Weights of a small transformer language model.
Training: a variant of SOAP for these matrices, 339M tokens, 5178 steps.
Each number is 50 + 10 x the weight over its row's rms, rounded and kept within 0 to 99. Layers, rows and columns count from 0. The size before them is the row's rms in percent of the matrix's.

# layer 17 MLP down (transposed), 512x128, rms 0.152, rows 389-443, columns 64-127
106:60 43 64 50 53 67 55 42 39 48 68 45 26 57 41 55 51 50 56 61 41 42 59 48 26 58 50 38 48 62 60 73 46 55 40 58 61 34 43 38 41 40 57 30 40 46 63 47 48 52 44 54 55 41 46 53 52 57 50 58 35 55 62 53
083:32 67 55 61 45 55 47 57 31 53 46 51 48 61 54 68 67 47 47 54 52 39 37 42 47 31 50 39 56 44 47 66 53 65 55 40 53 56 58 68 51 56 48 60 44 63 30 33 45 44 44 46 43 50 53 55 46 40 60 47 74 50 54 46
085:53 60 48 49 58 50 40 54 17 59 37 51 42 46 55 56 43 41 51 62 48 22 49 62 53 42 46 57 55 33 71 56 43 66 44 53 45 35 64 61 52 80 34 40 61 58 48 53 47 36 61 57 56 35 56 56 35 61 41 46 63 45 36 39
096:54 57 56 38 60 63 42 41 35 41 48 41 51 62 67 45 53 47 47 49 56 53 49 56 43 45 47 63 42 50 33 64 44 50 55 56 63 52 45 68 57 22 55 66 37 50 62 50 57 50 64 60 51 49 45 38 67 44 52 37 62 50 52 45
094:34 54 37 44 47 37 29 34 12 49 41 68 54 55 64 53 51 53 47 56 46 60 36 49 56 40 63 39 41 55 60 45 64 53 50 55 25 75 52 53 70 42 42 55 52 52 58 53 36 44 57 34 38 45 43 48 58 54 52 67 54 37 52 45
089:43 58 42 47 49 57 36 50 22 46 52 30 55 56 47 62 55 34 56 40 38 61 43 48 60 53 47 37 51 38 44 46 67 42 43 44 54 54 57 43 48 40 41 47 60 45 43 46 63 56 68 58 41 51 46 33 44 44 80 56 41 59 53 38
097:33 70 39 43 57 41 62 48 54 36 49 48 45 44 57 52 38 49 61 62 50 52 65 33 61 62 38 40 39 60 52 42 45 54 44 45 48 35 41 54 26 32 45 53 53 49 47 44 35 46 65 56 39 45 47 50 65 51 45 59 36 46 55 49
094:55 39 45 50 49 40 50 75 45 50 62 47 59 56 30 36 57 68 48 41 50 43 48 49 48 55 65 72 62 56 51 50 66 39 49 48 54 55 51 60 54 49 38 71 62 41 41 54 62 54 42 65 52 42 39 40 32 34 49 47 44 65 44 44
109:57 35 44 45 41 54 45 62 73 49 50 63 49 48 59 60 47 52 57 36 69 32 60 67 46 53 57 38 45 69 62 60 59 64 57 39 53 51 45 48 47 47 41 59 58 63 43 67 56 49 51 70 68 61 49 48 54 55 64 38 45 50 47 45
102:45 46 37 57 61 35 36 46 34 62 71 48 53 42 65 53 56 59 38 55 49 70 54 43 48 47 41 68 53 50 73 68 56 52 49 39 51 41 37 46 50 63 45 38 45 56 43 57 51 28 44 58 56 42 59 66 64 34 41 51 73 39 52 46
095:54 53 48 43 50 38 57 65 62 51 49 50 43 61 51 43 55 38 56 58 47 51 40 23 58 64 47 55 52 51 44 39 51 46 67 39 62 51 58 36 40 50 47 72 36 56 45 52 52 46 64 55 65 46 29 62 47 53 51 45 64 46 77 40
116:74 47 55 55 47 41 52 54 53 43 56 52 51 48 70 27 44 57 32 60 51 48 39 63 48 47 58 67 53 61 46 62 34 42 52 54 57 43 21 68 35 60 57 52 48 45 39 49 45 42 51 57 40 49 43 50 57 63 50 46 48 29 47 55
102:47 47 65 57 54 57 36 47 37 38 54 31 76 70 35 51 52 59 45 61 35 42 62 61 64 67 35 53 36 54 38 50 39 47 50 40 38 41 52 49 52 41 59 53 34 58 30 53 53 37 57 50 46 57 59 60 28 48 62 48 47 51 55 41
098:48 65 53 59 48 50 55 45 00 66 55 46 51 39 58 49 46 40 51 45 52 45 51 61 49 54 51 40 47 55 65 53 46 45 44 47 56 57 39 54 42 56 63 35 48 50 53 47 54 57 60 58 53 55 59 45 47 56 37 54 50 54 47 54
107:60 44 62 28 37 29 52 60 56 52 48 46 34 36 49 46 58 61 63 56 44 49 53 47 39 42 57 59 52 36 33 45 53 71 59 49 36 63 38 59 32 40 45 52 40 62 73 55 52 58 47 40 51 72 43 39 46 48 40 65 54 55 40 39
111:63 60 35 56 46 74 38 59 54 43 41 55 54 51 59 50 49 50 55 55 52 48 51 51 53 51 51 31 64 71 69 38 49 56 53 40 31 52 45 27 46 48 39 50 47 60 32 50 47 52 51 64 62 47 57 52 45 57 40 47 58 39 51 39
096:37 45 46 55 68 45 49 61 10 44 43 33 53 46 41 43 58 49 61 51 59 56 62 71 54 58 49 65 53 39 32 43 46 50 54 44 48 43 45 59 52 32 49 38 55 44 56 55 42 56 49 61 48 48 46 42 51 46 36 45 55 36 37 51
098:60 66 44 36 73 66 55 47 51 72 41 52 35 44 41 52 48 34 42 44 57 52 39 53 49 39 72 51 51 44 61 64 46 48 47 46 52 61 35 73 58 48 51 52 53 64 34 54 38 54 35 54 43 67 42 28 66 53 46 65 45 64 64 76
114:51 56 54 43 38 42 44 46 23 58 51 40 48 47 64 59 56 26 50 59 36 49 51 43 57 48 52 71 34 51 39 52 39 65 51 54 50 31 46 41 69 67 61 59 65 41 48 45 51 57 61 44 50 65 49 53 48 62 56 47 36 43 53 43
095:46 32 61 41 41 66 57 50 74 40 38 50 57 51 57 43 40 66 63 51 61 41 56 41 43 40 46 70 34 67 69 53 57 59 58 49 44 61 50 64 55 50 41 57 44 57 42 46 40 54 44 65 47 60 64 76 56 63 46 37 52 45 66 39
108:42 57 63 48 42 48 58 49 56 44 46 60 41 50 51 46 41 54 48 43 41 44 37 54 53 47 47 47 60 57 46 48 39 48 50 47 33 63 59 67 59 52 49 66 49 42 55 66 54 58 54 47 43 55 55 43 52 62 45 47 52 49 58 57
104:50 33 41 54 57 36 55 46 43 58 45 33 35 59 50 58 51 47 42 66 52 54 56 36 36 66 58 49 50 62 46 50 60 64 51 46 54 45 44 33 40 44 58 49 63 37 52 53 38 50 53 39 50 39 48 52 52 65 53 46 54 47 49 42
097:51 64 64 58 43 32 39 52 22 46 53 52 51 48 66 34 62 53 59 64 50 52 61 46 60 54 58 50 75 45 51 50 39 45 50 63 57 71 57 47 49 63 44 50 41 63 51 48 63 52 48 46 43 53 67 63 49 54 55 44 47 49 37 36
102:66 78 39 55 51 63 51 44 41 50 57 50 60 45 52 41 53 80 72 61 55 55 64 44 38 55 59 59 54 58 48 49 62 49 58 51 63 42 42 50 54 45 41 44 42 53 48 63 42 21 44 49 43 37 59 44 57 46 44 50 65 47 48 52
107:61 46 48 66 50 39 56 46 65 46 46 67 42 63 42 49 55 42 45 39 63 46 36 30 33 49 44 39 47 57 50 59 58 53 54 66 37 57 35 50 61 51 57 54 44 48 46 51 54 39 50 40 50 32 52 57 56 51 41 44 54 43 41 44
117:49 54 51 52 54 38 42 38 79 41 44 50 57 47 40 38 64 43 42 44 56 40 65 59 40 68 44 66 50 52 64 51 58 72 54 60 55 65 47 61 52 24 41 50 44 28 57 62 57 35 45 58 65 51 59 33 52 45 49 59 54 47 59 59
106:32 63 44 53 35 44 52 38 64 49 53 42 46 59 70 33 43 57 56 66 49 55 61 49 62 53 39 70 46 39 55 45 39 48 50 56 58 44 72 59 35 57 46 35 48 43 58 35 41 46 57 51 60 51 61 44 58 59 55 51 43 61 40 41
131:43 47 47 48 35 45 37 50 75 39 53 57 40 49 47 62 58 30 63 15 58 44 44 44 45 56 31 57 50 47 57 34 51 63 62 44 55 45 49 49 59 48 50 42 63 41 43 67 49 40 48 38 64 53 50 60 60 52 56 42 54 51 40 66
097:50 35 49 53 38 57 60 65 60 34 53 60 68 43 52 52 63 49 48 51 29 49 56 60 58 40 29 41 48 50 55 54 45 51 52 33 57 44 53 49 65 40 45 53 44 64 57 45 48 52 46 58 60 40 62 58 54 46 42 40 44 44 28 53
112:51 35 39 35 49 42 52 59 61 41 61 48 67 61 47 48 33 38 57 39 63 39 40 49 43 42 52 52 42 53 54 54 35 50 45 65 35 41 52 53 45 44 53 59 62 56 46 56 30 39 23 51 45 62 52 55 49 48 58 39 87 55 56 49
084:44 30 48 56 54 51 63 53 00 40 51 61 53 57 70 54 58 61 41 51 56 46 61 27 50 56 35 57 44 43 61 62 57 47 42 44 32 48 43 50 51 36 52 55 54 57 39 37 37 48 60 55 56 45 51 61 36 46 62 52 60 47 51 42
106:44 50 62 54 53 44 37 32 34 47 52 51 47 52 37 68 65 44 68 51 48 63 50 52 54 40 51 63 62 50 74 45 46 51 36 51 61 52 48 65 63 49 50 53 61 45 56 47 57 24 46 49 65 39 52 57 52 54 38 47 73 64 60 72
101:42 52 45 46 48 68 40 57 31 43 65 53 53 57 42 63 61 39 51 47 44 39 55 33 46 61 58 47 51 60 50 58 37 44 55 48 44 60 43 58 54 52 51 33 59 55 56 59 70 54 51 49 34 50 62 28 54 31 64 44 44 64 56 42
095:56 43 55 50 49 47 42 56 16 47 32 33 60 38 35 39 40 48 50 51 39 51 50 40 40 62 63 60 56 51 64 69 63 49 43 44 41 41 54 49 51 52 41 53 47 63 62 42 37 35 46 54 47 49 48 57 49 74 53 54 50 52 47 32
112:54 73 58 44 54 66 54 65 69 48 48 56 63 43 44 40 41 48 50 26 41 32 48 55 50 56 49 46 62 53 43 50 41 52 37 57 68 28 55 55 33 46 55 41 38 58 43 51 63 65 60 50 48 68 61 38 34 54 65 56 46 55 47 53
098:50 39 37 48 40 72 41 55 58 62 50 51 68 43 24 47 61 53 53 62 50 32 69 57 57 48 43 59 39 42 42 50 58 57 54 71 52 62 46 50 50 38 37 42 44 52 59 44 60 42 59 53 45 39 50 39 60 62 59 57 51 62 54 40
102:64 30 46 52 40 38 34 54 68 26 56 59 56 63 36 39 60 44 44 67 39 39 50 49 42 50 34 42 47 62 50 38 47 54 40 42 47 56 37 67 44 45 45 51 65 55 41 46 60 39 46 57 48 53 57 38 65 52 56 42 54 51 43 52
105:65 50 45 62 68 47 44 55 46 22 47 59 51 60 57 61 41 50 76 43 56 37 35 55 47 50 53 63 43 36 46 54 54 68 53 51 51 65 33 53 39 63 38 50 50 60 60 51 53 47 59 53 43 49 51 46 68 59 53 34 62 46 55 39
098:55 37 53 42 53 45 67 50 88 52 56 47 50 42 62 52 49 57 54 62 49 58 41 46 48 41 35 69 48 43 51 57 35 33 70 45 54 69 44 56 30 41 41 51 44 45 61 45 59 58 63 29 53 51 52 57 61 31 61 53 51 39 60 63
092:41 63 53 56 52 34 56 49 76 46 54 30 68 57 34 55 29 52 44 53 58 58 43 49 50 55 46 39 60 45 42 23 50 62 51 47 47 50 51 49 44 69 55 53 62 54 40 41 52 44 61 46 44 39 48 55 31 51 65 24 49 47 56 47
095:42 52 49 54 45 50 44 34 40 38 74 54 52 40 49 55 49 48 46 56 56 52 59 54 33 49 58 37 48 52 51 53 48 48 54 75 43 34 45 50 44 53 30 30 57 57 64 24 49 49 52 44 61 24 56 58 61 46 53 37 60 65 66 53
092:47 33 53 45 42 53 31 63 33 45 62 56 61 43 40 69 48 49 60 71 55 56 47 60 50 48 28 37 51 37 41 52 43 59 54 52 62 58 39 51 53 32 66 48 45 41 41 62 51 53 57 57 46 28 44 45 64 50 66 24 73 44 41 51
112:48 42 53 42 53 46 43 49 05 56 45 50 49 53 35 64 59 46 58 47 45 45 47 47 57 59 60 49 62 57 41 35 57 43 56 58 57 51 24 38 51 58 78 53 48 46 46 45 42 56 27 66 54 57 54 51 61 56 50 51 43 38 60 38
094:58 42 42 48 37 42 49 61 88 47 62 43 67 50 50 43 51 63 45 58 48 50 43 46 58 58 54 48 63 45 58 37 55 66 38 65 40 57 73 52 50 57 34 44 54 44 39 36 53 49 54 51 49 48 56 48 29 51 53 35 51 57 56 55
126:32 53 49 40 68 45 43 60 59 57 33 32 32 68 44 42 75 54 28 52 73 42 50 32 47 49 52 63 59 46 60 53 44 65 44 52 35 55 46 55 53 46 56 38 41 55 51 62 38 41 58 44 62 62 54 48 44 56 63 34 48 52 42 42
114:50 48 60 49 51 63 38 49 49 53 49 42 57 43 55 52 50 55 41 42 51 43 56 42 39 31 48 44 58 56 60 60 60 62 45 55 63 58 36 48 44 66 55 56 69 48 44 45 38 55 47 52 53 60 33 31 30 52 42 40 56 19 48 52
087:43 50 49 50 37 58 43 48 00 60 53 50 46 52 59 63 41 69 49 37 47 43 46 51 54 47 43 30 50 59 55 55 59 67 48 59 51 46 60 45 59 54 45 55 47 48 48 58 68 40 65 36 53 36 45 54 56 51 47 39 51 52 58 73
115:52 55 42 49 51 46 43 55 85 51 57 29 43 55 47 58 37 59 49 63 60 43 49 56 35 39 56 43 49 58 46 60 54 63 39 28 48 43 48 60 65 55 37 53 53 47 46 45 64 47 70 47 40 55 47 49 50 54 64 47 38 52 51 61
094:68 64 45 30 42 69 53 55 37 55 69 49 47 37 60 38 38 53 56 39 54 33 56 47 76 61 64 60 56 46 65 38 55 46 47 45 41 58 39 41 40 49 59 40 42 62 56 46 69 55 46 76 46 43 55 36 55 55 47 43 29 41 42 52
115:65 47 57 46 55 44 56 38 67 51 48 46 41 38 37 50 63 52 56 31 45 44 42 30 40 64 74 45 55 52 52 52 38 65 49 48 54 71 50 58 52 62 56 64 70 27 46 52 50 40 30 43 47 34 37 49 51 50 54 48 52 42 66 55
092:41 46 41 53 47 58 40 35 21 53 46 65 65 44 37 64 58 49 48 54 50 27 58 52 28 51 36 52 39 43 49 58 60 44 69 62 49 51 58 47 52 53 53 51 59 53 56 48 33 62 61 47 34 36 55 53 61 56 41 63 55 51 51 28
104:49 35 49 44 44 60 40 66 41 39 49 58 44 42 57 62 51 28 44 38 43 44 47 71 45 42 60 44 43 47 43 43 56 60 56 55 47 46 52 45 67 52 52 42 34 55 46 49 59 59 64 52 61 30 61 46 53 51 49 48 58 50 52 40
093:47 66 58 46 66 40 59 66 55 47 46 46 48 60 50 51 30 63 42 49 53 57 32 41 56 38 54 37 62 48 52 45 44 50 48 49 67 49 55 51 48 55 39 52 58 48 52 50 57 71 88 47 50 45 66 57 50 53 36 46 34 60 25 28
096:77 52 51 55 54 54 43 42 35 42 57 38 34 70 40 39 43 36 38 51 65 51 32 48 40 63 52 49 49 45 59 62 50 47 43 50 37 59 54 51 45 52 50 53 43 24 50 47 62 44 51 36 54 50 50 53 54 47 59 71 47 54 52 38
096:52 55 51 41 45 48 43 41 56 48 48 29 61 57 50 48 52 51 55 40 63 43 61 53 38 48 54 66 54 44 50 61 38 65 70 40 37 47 32 47 51 40 73 43 51 53 53 47 45 53 45 49 69 40 59 55 46 68 52 48 50 73 56 54
# layer 17 MLP up, 512x128, rms 0.148, rows 390-443, columns 64-127
088:52 34 60 56 51 35 47 45 34 59 37 58 54 57 44 50 31 35 32 52 56 49 39 54 44 52 71 45 51 61 65 52 59 39 63 43 55 62 57 42 35 33 45 56 48 50 41 78 63 47 46 64 50 31 59 42 38 62 58 60 25 49 61 63
096:43 48 54 50 57 49 44 39 48 54 73 37 45 57 51 45 35 57 52 43 45 48 48 55 56 48 57 57 41 61 37 70 44 41 72 52 58 48 40 48 31 54 55 56 24 49 41 43 60 24 40 70 51 50 44 45 44 46 50 41 58 51 66 60
099:52 55 37 44 48 50 52 61 46 28 41 55 65 54 46 66 56 37 50 67 58 45 48 41 49 64 61 44 72 33 66 33 50 45 49 55 43 44 62 39 33 48 52 51 62 42 55 44 57 57 59 49 47 63 31 53 35 73 38 45 33 45 55 36
100:53 42 53 68 48 54 45 72 56 44 57 56 53 68 61 38 36 34 49 56 57 61 51 55 46 71 52 53 44 60 52 51 46 64 58 43 50 49 50 37 54 57 45 56 49 65 45 53 51 49 39 75 47 54 53 56 39 54 50 55 35 43 40 74
096:50 41 46 36 40 44 53 31 54 38 60 66 63 52 62 43 52 59 53 57 53 33 57 46 40 48 57 59 47 59 48 43 50 49 76 43 52 45 63 54 34 42 58 55 30 55 45 42 42 40 41 38 52 41 56 56 46 78 26 47 48 37 55 46
102:39 44 48 49 80 52 32 43 57 61 29 68 59 48 37 40 44 43 33 45 34 42 54 49 65 48 61 54 60 63 48 50 40 55 64 54 48 56 67 40 61 40 60 38 39 56 58 43 51 61 46 54 42 48 54 34 57 59 49 40 50 39 60 46
092:50 54 47 65 63 53 53 43 46 38 37 40 43 69 51 41 40 35 48 60 45 33 41 56 61 42 59 45 44 50 60 40 40 53 55 61 52 49 59 43 58 54 49 64 37 63 49 36 53 56 43 51 47 70 50 59 55 68 44 51 62 40 55 42
110:55 59 40 61 62 48 60 53 50 59 58 42 54 44 35 51 58 83 33 46 43 66 52 45 28 57 44 48 57 52 38 36 49 31 45 49 56 38 65 50 56 59 51 50 49 34 38 50 40 50 34 50 60 64 50 63 52 54 52 58 35 43 63 67
101:51 41 48 51 45 28 49 48 54 68 43 49 43 58 59 37 46 35 38 55 54 59 43 59 61 51 32 44 57 62 31 48 51 49 51 59 61 49 53 61 42 40 73 60 27 34 54 44 47 55 46 61 57 51 60 31 53 62 52 56 66 73 67 46
095:43 38 25 47 60 32 36 50 43 50 49 63 60 49 55 54 49 57 44 51 50 47 45 60 49 51 35 43 51 43 50 55 62 52 27 52 37 62 48 39 61 57 49 51 59 54 63 49 44 48 56 70 40 64 49 37 60 50 42 53 39 42 39 57
109:66 46 64 59 62 61 52 58 54 56 66 38 55 47 57 49 39 59 45 49 41 54 36 64 48 42 51 46 46 47 44 67 51 41 53 63 29 45 69 41 42 46 45 31 47 63 52 49 43 61 48 51 51 43 55 57 61 38 50 39 58 42 60 45
106:63 60 47 60 48 47 64 47 50 45 59 70 58 40 42 52 54 28 61 51 49 39 30 41 52 45 61 49 54 58 60 70 48 44 32 31 49 43 60 53 43 55 53 33 49 53 68 54 50 41 44 66 57 59 46 51 56 56 39 57 53 54 54 47
095:40 55 54 56 45 51 54 41 28 38 57 73 49 66 32 34 48 43 41 48 30 68 45 59 39 49 57 57 47 68 38 44 66 57 57 49 53 52 56 48 45 57 60 64 60 54 59 46 64 37 32 57 32 47 49 67 35 43 45 56 41 65 63 43
101:35 43 52 44 51 63 54 39 43 42 64 58 57 45 32 54 46 57 54 55 46 62 43 52 59 49 39 44 42 46 58 82 51 28 56 42 56 47 57 39 54 59 75 43 49 38 60 45 43 35 68 45 39 34 50 53 56 69 45 40 37 37 56 63
104:50 67 45 35 41 45 57 52 65 75 36 38 54 49 64 39 58 48 53 34 57 63 38 65 32 57 50 27 50 60 62 66 52 49 37 43 35 29 55 32 44 58 47 48 49 60 57 44 47 24 57 52 64 49 39 38 49 49 43 55 57 55 69 57
098:58 44 58 45 36 49 58 42 43 42 67 47 61 45 61 44 42 60 52 54 33 48 49 26 46 43 43 42 45 50 47 57 50 44 40 45 56 33 59 35 52 78 56 47 47 54 59 52 74 64 44 45 42 39 55 63 44 57 38 50 36 36 46 48
100:43 49 63 39 57 47 45 60 49 37 51 50 45 49 46 52 70 59 75 47 56 55 47 41 47 51 38 38 47 36 49 58 57 42 53 46 49 36 46 64 63 48 46 45 46 78 62 43 55 34 53 48 44 42 50 49 33 61 40 71 51 40 55 56
109:46 60 40 45 65 36 53 50 59 47 50 57 51 41 61 44 44 34 48 47 58 63 45 57 45 46 56 54 29 38 54 58 44 36 47 54 58 41 33 39 40 39 52 50 45 33 35 50 55 48 54 48 53 33 49 54 35 46 44 59 56 41 65 74
092:54 38 32 71 50 43 45 65 50 46 60 71 57 43 63 47 59 58 48 40 36 51 48 53 56 52 41 48 57 42 37 50 49 41 49 56 41 41 53 59 52 53 44 52 50 49 50 58 59 42 66 46 57 71 44 20 55 39 48 48 65 55 52 54
101:52 62 35 41 46 59 52 54 58 68 62 43 45 66 50 41 34 58 44 52 49 64 27 58 45 41 46 49 32 34 51 40 31 39 59 61 53 33 49 57 53 63 48 58 59 38 53 57 59 51 47 43 58 50 49 45 47 49 53 68 70 63 48 72
104:54 41 46 44 63 47 49 52 50 61 38 48 47 55 44 46 53 55 66 68 54 65 42 75 34 22 58 42 44 49 46 70 57 45 43 45 58 49 44 60 58 56 52 39 37 42 60 57 47 56 40 34 44 53 57 35 61 37 53 48 43 32 55 53
102:46 44 20 41 45 51 31 48 35 52 67 52 38 50 56 46 48 44 55 61 45 57 30 49 27 47 41 37 29 60 46 51 56 53 46 54 48 49 39 59 57 55 50 51 56 55 42 61 44 55 55 48 38 71 47 33 36 59 63 68 43 44 42 62
101:68 64 44 35 39 51 56 48 36 55 54 59 56 40 50 30 43 51 49 53 55 62 23 56 43 34 44 49 50 59 47 39 46 58 64 41 52 41 51 42 37 27 49 63 54 56 42 57 42 39 40 37 38 34 50 59 45 61 55 57 51 53 41 69
098:43 36 24 40 68 50 56 53 41 56 48 57 64 34 49 45 66 63 41 48 71 48 39 44 65 57 41 37 47 61 34 28 59 32 41 49 45 55 69 55 56 53 47 47 75 71 51 54 46 48 51 35 45 52 57 44 51 54 42 37 48 39 49 60
105:45 52 58 39 56 44 37 35 50 67 56 40 46 59 59 47 58 57 52 68 51 57 59 46 68 42 49 53 45 46 53 54 62 44 57 45 37 76 51 55 60 41 58 52 50 46 58 29 44 51 54 56 46 53 51 62 63 48 45 58 22 33 32 42
099:47 44 44 56 56 49 48 37 47 52 58 44 47 69 65 51 65 47 66 41 54 61 38 54 34 52 60 53 49 53 41 54 56 48 54 51 44 45 40 53 54 65 64 43 52 55 48 63 63 30 56 53 38 45 59 44 39 41 44 62 42 38 35 56
114:49 54 35 46 71 50 53 48 62 56 37 43 63 62 64 33 35 61 58 51 52 52 59 55 51 39 61 51 50 64 24 56 48 46 43 57 37 57 59 43 54 63 54 41 26 60 50 59 57 60 33 62 44 51 42 50 46 59 53 64 56 40 50 55
101:59 53 54 43 42 45 44 40 51 72 67 32 46 53 37 49 55 32 39 45 66 53 41 33 43 39 63 51 52 36 63 52 43 64 39 56 46 65 52 40 56 58 63 50 46 45 67 47 46 51 50 54 44 46 45 76 39 40 50 61 56 46 60 48
109:45 45 39 49 53 31 71 45 49 52 51 40 47 30 54 47 55 57 36 52 47 47 50 39 46 50 40 48 42 51 59 68 40 58 43 53 48 42 58 51 48 46 61 56 57 60 64 29 46 40 67 37 60 54 55 40 55 52 36 46 41 53 33 45
089:52 46 63 44 28 34 52 60 41 52 53 62 50 43 41 53 48 37 59 57 45 61 35 60 42 54 66 50 58 31 57 36 50 61 49 60 54 54 50 57 49 76 47 49 37 37 55 44 44 55 53 60 54 65 53 54 66 64 44 35 42 44 52 54
100:76 49 51 42 60 65 57 54 54 55 62 40 44 47 49 30 38 56 67 35 30 67 60 43 50 58 55 39 45 52 33 49 67 43 61 48 47 37 54 39 53 50 48 51 43 45 49 59 56 60 52 69 35 54 35 40 49 43 42 50 43 51 54 66
094:56 54 66 40 38 34 47 42 50 52 33 46 62 49 57 50 50 66 68 46 50 51 45 67 51 53 51 49 73 51 37 45 52 71 60 49 65 53 59 49 57 52 36 50 59 55 46 44 40 62 58 41 52 32 46 59 56 63 41 72 43 53 28 55
097:41 64 44 62 45 35 56 50 43 68 69 59 63 69 72 47 53 27 50 64 48 55 53 61 51 67 39 40 34 38 43 45 56 52 42 50 55 52 57 43 74 59 51 50 51 44 28 41 49 40 56 49 38 49 40 44 51 52 41 40 55 41 34 52
105:37 44 49 46 54 45 45 58 50 40 36 27 62 61 69 40 65 41 62 71 62 54 41 51 40 50 55 41 37 41 63 45 56 56 47 53 46 39 53 59 62 50 37 51 29 48 59 55 43 62 31 44 53 54 41 54 70 66 41 31 63 51 59 56
090:56 63 53 55 58 32 34 42 61 42 49 41 49 56 51 66 52 50 50 46 31 64 49 43 45 72 47 50 59 46 65 49 46 63 49 51 53 31 51 40 38 50 56 61 45 39 42 56 45 57 59 45 54 63 32 54 36 33 34 43 40 37 59 69
098:44 50 60 58 63 43 67 39 53 53 55 61 36 43 52 44 57 58 59 58 41 34 45 67 51 47 46 42 58 53 28 59 47 48 38 43 51 50 44 36 28 45 66 47 59 52 20 62 49 38 48 32 15 42 52 56 60 55 35 43 62 54 52 48
099:38 47 43 47 42 37 51 54 44 57 45 58 27 44 48 46 57 68 57 62 58 56 58 44 59 31 34 33 51 58 55 42 42 52 50 31 41 51 56 51 49 38 47 32 45 61 58 71 32 51 43 49 51 39 42 51 49 46 54 44 45 60 52 53
107:37 53 59 38 67 44 47 35 48 46 36 49 46 62 59 26 57 68 38 44 51 44 50 47 57 50 60 43 59 35 35 49 61 51 50 53 53 50 51 70 42 41 49 43 50 47 62 45 36 53 53 56 37 30 45 49 58 63 36 58 51 48 53 61
093:51 59 61 48 63 68 47 52 32 49 41 44 53 42 61 36 41 41 63 67 50 51 55 58 46 44 39 50 29 49 40 56 42 44 48 46 54 49 67 62 56 38 41 48 43 35 46 51 47 47 63 59 54 69 34 51 51 49 34 69 54 46 54 51
098:52 55 65 43 58 64 61 51 59 54 57 53 37 21 48 31 43 62 50 56 41 63 52 44 71 47 54 41 46 57 55 54 81 57 54 63 46 51 53 57 44 45 65 40 51 52 45 59 45 54 36 43 45 50 57 53 46 40 50 59 47 29 34 50
096:50 44 38 38 52 43 60 50 42 56 52 51 55 58 45 62 52 51 47 32 52 34 61 57 36 58 73 54 56 60 65 41 42 55 36 58 45 45 56 48 48 75 29 33 48 66 58 51 46 47 70 57 40 60 40 57 35 61 60 59 42 50 56 59
106:47 40 49 60 47 55 44 28 39 56 64 58 44 46 55 38 48 43 43 55 48 40 34 54 50 54 58 26 25 47 44 67 59 58 71 61 42 51 51 35 53 42 45 61 59 62 60 46 49 54 62 43 43 55 47 57 37 45 52 53 37 57 48 52
102:53 54 44 71 45 55 60 55 49 52 54 39 43 56 64 53 29 56 40 53 51 48 56 37 39 49 60 47 38 44 57 47 53 42 45 39 56 29 52 34 48 52 66 56 50 47 63 45 53 49 59 47 37 41 51 41 54 49 58 59 41 60 53 71
109:32 61 41 49 53 52 49 58 46 63 51 39 51 43 55 40 69 34 49 46 50 44 56 43 56 41 58 70 31 58 55 51 61 47 41 40 51 35 52 51 60 38 55 44 50 49 60 54 41 43 35 60 50 38 68 38 47 50 58 52 54 39 70 70
116:45 53 64 52 68 31 41 49 47 55 45 47 63 71 40 33 42 59 50 50 64 61 33 52 35 38 45 38 66 53 54 54 41 79 41 40 58 62 42 39 31 63 47 34 63 38 51 44 46 55 59 67 58 51 42 40 47 49 39 39 42 26 45 46
101:50 24 55 58 59 47 69 52 54 29 35 55 54 62 56 55 49 39 45 63 69 34 44 36 39 52 64 66 37 31 44 48 28 49 49 44 49 44 44 41 51 69 57 39 49 45 57 49 24 44 50 56 42 63 53 54 46 47 63 61 39 44 54 36
101:54 56 59 54 48 44 46 64 62 40 50 48 52 52 59 40 51 49 52 68 58 52 55 56 16 61 57 68 30 51 48 45 55 47 57 33 23 53 39 58 45 49 52 53 54 53 71 43 45 43 32 49 43 49 53 52 56 46 54 56 47 49 50 72
096:28 42 59 51 58 33 57 45 47 35 47 51 57 66 52 38 57 46 50 50 36 52 45 50 39 52 55 55 53 44 46 55 42 42 45 62 33 45 70 58 63 52 28 68 47 49 60 34 45 50 49 31 30 53 54 51 44 38 44 45 53 57 58 50
109:59 43 50 44 64 38 45 50 67 65 44 57 39 39 46 58 53 34 32 50 49 46 45 35 52 61 80 56 41 51 51 60 54 54 47 24 50 54 51 37 36 50 47 59 45 43 60 54 60 44 36 41 50 55 34 63 50 47 37 55 52 49 45 44
091:49 45 78 47 50 43 25 55 38 48 48 28 50 62 56 54 44 51 42 55 49 47 50 48 60 58 58 42 63 51 54 45 55 58 44 44 59 60 53 50 47 57 33 41 62 48 33 48 56 50 44 53 50 47 41 42 36 65 56 33 41 37 44 40
107:61 47 38 57 42 41 56 61 53 52 36 55 56 62 46 56 38 49 50 65 51 55 46 34 57 46 49 62 46 56 56 43 50 52 42 61 43 48 57 49 58 41 60 43 43 58 65 48 59 47 41 37 67 68 54 62 40 52 41 78 36 47 53 62
101:52 50 29 58 53 62 51 61 56 57 42 45 52 66 57 40 56 47 51 50 65 51 50 46 42 54 66 58 52 42 48 50 56 44 54 44 37 55 40 45 65 45 40 45 52 39 56 42 55 40 49 44 46 53 48 47 58 62 47 49 47 62 66 62
098:29 36 52 50 57 34 57 37 49 54 55 59 55 53 56 42 45 55 48 36 44 58 48 37 55 48 53 60 48 73 65 42 61 44 61 39 62 66 57 33 54 48 51 45 39 55 57 60 68 37 52 52 44 47 76 54 45 37 54 55 62 48 53 36
100:65 58 59 51 56 25 50 42 49 56 50 41 43 53 46 48 59 44 63 48 48 59 43 53 58 37 52 68 51 45 49 48 41 50 63 61 45 49 63 55 82 43 30 64 46 37 62 59 45 43 50 60 47 52 45 70 61 41 57 52 63 35 45 32